Part of a small language model's weights.
Size: 9 layers, width 96, 2 heads of 32, MLP 384 tanh GELU, vocabulary 8192, 1.71M parameters.
Architecture: learned positions, tied embeddings.
Training: a variant of Muon for these matrices, 132M tokens, 4041 steps.
Each number is 128 + 32 x the weight over its row's rms, rounded and kept within 0 to 255. Layers, rows and columns count from 0. Numbers have three digits each. The size before them is the row's rms in percent of the matrix's.

# layer 4 MLP down (transposed), 384x96, rms 0.0773, rows 356-383, columns 0-95
095:191159150113169140128151131051086106198099120159116115208155116130162136117174132113182152139079088151129107162095088133097103146131124123157114077096103133117159150202128110123110134181092105164088134156157125175119098162076102156125120150107091109133125121148172160100049077090101119160
089:148108103156196098140089148120160157107141108159084139149120116150148105028142198184167082113115132149144098119138140112155130136094156103126154129128098075103171137140207223118146070140110092125159102097153089125137115152099092137127142121151080126105130096098098149184093176109140134077
098:110124193151146118139148126134140141089148093132113121178112132131074044153110098097156135181117126081175111078125124107064142125132161155143132164165135081139148125080119152128144168150109159127119092149145154146165099154103043113122159121146192191065130140077145127153090124091063144195
087:118137170143142081157157092106094114126158058083092097124113177080050151158115151129135145100143144187114113084131109124051152083086144145131175131146140103094162109059122139146079146154157184169164116154115148129161140151135136195128143140159103115114152135080103168110099154200086148096
094:135151063204110073109132092102139117108168216110077141085119095128129172074139117087131076155150173142067182187093148155164058110156113144133129124133120086134107147178124125142139102106168124110186132105143122085123134147152114133127129061136160159116107121133150170145119185143148109074
098:125124164112113114180170088117126163176155138116106093118157123107150111116120111092047106072121176097123184103105176140163102141078121067161159141087136129126172096168127080084180139203129105132147160130098080144091151062178118140089132095174104130125141095131145164163096140100155180160
108:151099139145164062114137088181160109127138146158110102063153181092081089148098133137115125107153149157192168126126182087168135106119115157106104139219148127112100155119084136138121071119164130128134125109089097161165102084138099141119155177094158130115121133102113133175143113197093034103
112:137063119087126134123099151135122100195119105131122112121156143089090117197110134128113164117147137140147160190069113110122119149058112139128155158126171115192111064181156142125174081141152094148179107075142125131142203180112054116118112156141083162119109113169075187110102132098120132114
099:176111119160109156157124091137132144108130138157182010151094116111111110148091154073178092155173112163125133136168088127116146137129081113172127146097075145131156071087076124150114153168122149119107137153152108123211141079133130085061069105129160129101175143132168138172162126109105119136
111:136088147159160170144151142086109157190107110144113107137089142104125133098117092148114130086161085131111168112157162128178138085070098143116150124162145170128177153127083061184142153107159086092117091131108085147095094135129109096070081092162189111181151113084093139089170192136168170155
092:080156123108159092174162184178107109129147126141100125122120129080176117132100131151117188119111068144160087065180138142178146111099143139135130071067140087045176081124158142110107123115086148133140136111148121142137082051157149145099175162145090079161109147117117107104133134177187124153
133:119161137151122116177128123105153085124146072118114103134135133069104156120143107132126130122133131139089115112146150102057124110093142137114213160117162172152100133097127217150111110144125136169139105151162079068147113187074130114147180169096123124143115120114051177132119130089072227105
138:108133159099133090117137136107072100091191091078136112198141125101141130140105146106189161117131145174108146096139143068087140136102151174175131141113124078102128115080175211138120160125123101111117128122147105133117132195172129138091131160126154113157153097092059049138186093158163081146
093:146107124145073140136154120097134137118155147108036161163161083170128132125127086118188124171095205119131162149129153095125129073048185104108156144063153112135105114073126143142138175124131178138111157152132109161148069188114162150087135138122108152151086111114071102148192097144132107122
114:085072146117144143151099185133115019123105252151156090081110105125121149137094088089080133161109097139135125128165077121105139126163147109162168122101213104110145159153145131148159115141114159108128140127116130160083160119132065126098097098120146145191130141136171146116125161133098134135
101:113171126161148108193092125173177158117167144111129135160107148113152150149091130170117136142072092142132120073119128124101109139108128168101186126150208094143072100147083079135190147098120088122123125087107197133135092077137112194158113087121171076132122101168098156167106094131119143059
125:134137153145115148214133154110097173179151120210123134082196088097140171108076161132161084116120140124140111109135198094121176124072150116102124123112084125073107132052150145081172156130128106144142081125112121089142105186112126159112141084134137149091081077093163148150112150169142137138
106:157136165204164093124125122094140157104115109094097094151037174128129193189076185126125102165155089114155152103089081090151170152122119127098140147152130094143065171182121143097133151108145166127087135101143109147086095164161152096111130155129145089181118144076133124143110109075117097173
093:111116097114206129149069202202094095088112071086181133112126129125136077153098164153116086163079136115112132172169127145166152180132149115153097124155098131128130156086129153166106127076108119101080066136115131102160144156211079104102102141168143157120121103150077099129123134154135138159
102:115149078111142121139097117119223135101099192181138131053163165182099102145126142096147124200093134169091130132116145091172138124102124128131118088113128209136130103177079064147136158115154111151128189124112128104121100119110119115125090115091099129157202128106106126155087084091112155171
105:172071133165133093083074119120154176099174110158089119125105082058107112110115126166143107096136122097141097165167111150154101140161126082086142124147161127085118157175155114098121088158131173168115130171180138122169092182146122081182135095166114092140137110098212147112167082073118111164
085:082140112072104160120176133171166039130096160122153171207148155133134148100146152090163070171109118079132118108135186140136153134099142095090151139131081140114075165145070132125140118133108173162098103099112121147171111189153167152109142148116106098110089112125043145160082132095166129131
092:172095109128117079136072105209088129152114114118147089098144113112143078126162159145129084146140095159180163054141085062190149128106135147173103087092116128192139146114131101158160137146129133144100102120103029124148128148125169163091207118173125111157124123119149114131179129097115140126
095:141107159135108236134120187103111173156112142207093136091106098144122101133085096144120130157127156115161120178127122097121106157161177117146128088124124094166128113101119146134159159096108164102141126143106092106168098113112102153184113099104161153171075096037180143074076156095107114093
106:138109132139125062062116089122114078145179091064170132162175104151165144127152127144104106130146124150131123147140158105119112166135119165158124067147120097111166115176139189147108110153144112120135075134122105177147084187186165130159111095084191082099136203111102111101080109163059109131
088:027119094124166055173075171148097125145192158107159133144108141107134093153103132155116115115145132174110104117125121118071119111110129097160104099123130075143174070148170119106087154148165161114173151122167088156153104176165121075072150161150119082112189149142148126155130109172130078102
103:126096134115122167053123177093116156137111126133126135139084153137154139103091127110108183166118098152050182109080120154110103153164097172105130138177186091069118116174161136122146189126152075166108118204124083168177122133133108153114110168149123088127119140169175057102100116141100107094
085:156178165092132147087068083125156135184192109104135092141137197130104186138175067111091150134107074076116106089102169168127132118101168108100107108156128155152106178147124049126150116113104138103079116125133112123094127148115161087175181181122111125138188101161125184117123120145138146090
# layer 4 MLP up, 384x96, rms 0.078, rows 357-383, columns 0-95
087:156142156153097126122143118112083136144121153149113132098037110146121156160177161100082108151150137099170157124181195171096104061168095145124135116113096137115157140165099125140124145115142185103143175126090159152106127036171106158124085178055104137146154157084098103116065143132174142125
103:139117095135177156135132077073145149098166137166046151116121146089133149058061131098133099149172135128100118178187102181149075114087106179125138141150141150132113140148150113127084062160114133113128142098148130122111069162086085164093139175135090170109146145189118157107088141129119199136
099:118171144088097186083167156125111148117140160178181120123116105099172100084069112134118099103145148122182138155124119128181096154205103090116141182108168114184115115112098117161186132187078055050116105095115131126116134143148133091148104140070160155155113095145106121103151169097122115103
105:125126160139166145143133128170208121114158197142178111128141129113103214099078167165090104179174123117132146164068153137111150144041084127063124089134087150118143099124096147126105113141128136090147107136146164133112125183108160091144141115118149131109122172058113137058153108124077129093
112:166076122127083126143072165141187131114121164165117129118102164108111123146103150104131153090123153145181132174140169094158141114142114144107172108102079143225090077091124079135147165156108133107095157104108118154088194150060121126149055153179115145084175128118105124129162075102118158086
104:148157125179167092153097119172170128091133152125187135123183156127085121101117117112152149131098109147118089118129068117108172129105053127132144178116109095155116096138194094097126054109146165131126128124115163137094144121133189145211050108106116147117083144207073133115095145164108126099
111:110121115148064117177171159178153069136165158118162187117173103096092147116112121158069061080127146131092143166115150121112151139118118083069158137132185081190091128099175114142079125109159119108187123156137140126129156071124152094107104137161156071113065122138152161092120142160095137157
100:128165156172105099140074105096127123100144045121116115074166126124151122135145108139125104097149090076138138092186182126157139119117181075130146226200135161168105141139159088106113128122111131072093090164079116118143162187126150119144131138080115151106171176109104131189103094137101150113
109:111129127149164114162166128092114155105143174124130129137158158172147147018114060101154109177196130141081113148156173140127183139129113078101129122132097186121077185166136126173094114137125155094129116157119149148168132136118121102132106051083092101173106111135068127121087175083131156103
095:119134126131118116144103079124115160109104109136084139118083131130124146148199214115092170123152087144203223153155188175135123102073146153162181155154152152110152084157141098159100072140101148083090101156142157097128089104129103137128112089122112123156098153075126132160088101065122140110
135:116106114143149144134119104182094115156186072151118132149162106124178146063193086134067166089121122147049140141122122197090131113177157118088148143145158130065114132201118122140102063121160169177125073139122142112130117159165132120120107107108179083089158097090154169142087136117116119143
156:129202121081162077131122106112103102077235095121161106165169115104121132155118169111156116113122113166111120131097180110111118123115175160176172124146150064087138046197166149172086204136126146095105147112113102139107117155129106110104137126135163125120139097119076094110165138155114101142
098:122061081110135108080088155158104098149121167153176099077082169126194116128131123107083118135172122146141153124127146173193077153147097148144058128140141137118181136141187123109134128183204179134087124118106095095140161111115154092128122124092109173042127125109118149117119142098072162131
114:102149152120102163141173149128199150140160113107109151125140107123086172114126062146136141174135116082067161102096127185138162157142156083082106133075203142148167145146158089131104096108106059139114174142074169153102133133130093157090124193142140127141170086134109131139086100160054128090
098:137095127085083109070089099065125111100110131167087123146133132170123127103105165082163123146164175132136100171130151092145119138158144075114139147112149122133117169204174164154093111188098214148146147108136096129113142147135167087111190108084122180135105128142056109062174151124133124170
112:099135111096151141149095124119151129149145190100083178135164150085178108155130141172114152162110150125070122161105124119102153152114062166089096123182161085174132178074115141145072106127140082087113144120124104088081121110120157094124138179110149191091117090137094161094096203108110187172
106:141125148178074138177129111074119118148098078110216164103122111164160169188168208110138166103115127130091135144119126173101096206129157069151137125058154126188101153162128121140157133083130089124133100096060115112087153145139077121090104099138097104115121126105124165138115151115119149153
088:135123097150155114081075118090129177112131131153121224138196198151090139166169141129137125153127122149090120153112121150155071180130133181155143112142141161095101126139163104100139113080088135152128132084109151069176096117150084077133121123139113138126118161092117104031131107151064182117
102:188110181160123145183128125148048152161121112131132132118089160179092155122115139092094152096105127176110171164072084102149128121088092193097177152140119151138123130127118118141147128108162153165096070116076172124121098167088077084051150136135134141153105099130078138120157148135179124056
102:067143104143102153207100084139164105142135095133057127164112113107137175103073143148136084156148132090102126201203168075135151138155167076110211133143150120078119111173093085124142120154163127114118160120095148135153124131132163070125139131155098096125096150107127148153078110085128167169
101:176146078117074100157139103090115174156121148126104104101127128154118130061179194178126123110125066166177102168126075200147145135136147067113084148114149116135133140179146152125120100124126119092140171139114132087140118152064103075149116095094133156180165112113102181149159148104073182089
101:184120156100108176108114055150080122199122090145131168134133178124038107119118136172136094128151108173101088125121149163058114137136128125101074078101168139169138148127162094142099158154172123119111126168135089098130113137056094146182123110186151171129111110139119165094095103172108166128
094:101171118075115120134119081066085165156121198099103135169146097063133144111118116093104140131120081186157147162196166154173102117204136068111152121125097132159166175115108110181164101129161174133108092161116078077075138118113132091103111158152099134106128169110136172150143130156092118140
105:141127145188148151160154106159157132150111131111080125085168119064133118104117121154091145049167135122063129184139137155176098148167145138102194186104131098072115132114112083154122123146134165125104104177174078111167144154143146131164122088111095174054135096113137115118106133088073199117
097:138111096155124150152168114099149153143115128151030187125149135160166127109149090108070135165115101103154125195116198165150112121148124110041150127109109131170087139139131137134169050109092207131103092150129155057162130099116172148156154097098125107149087134087129163119116130152141093130
098:212109115145121136107124083124100139095132089105117110169110169111095131141158108156148159111129132152104093152148123131131128127196148103116064111082091134121083140188106146155027112160119208137168120084141090153101143180160155080148084210117111084117090152138114110112138142169145165144
092:091123171127167108137143135137155102146133069181098126125067087076055130148162115154154118124177088113090116085159142201168189131139184136079086138132156106151086148170130118158110136116129129086096087155096152149088188146123108122139169114083146169192128145137146083074143114140082163118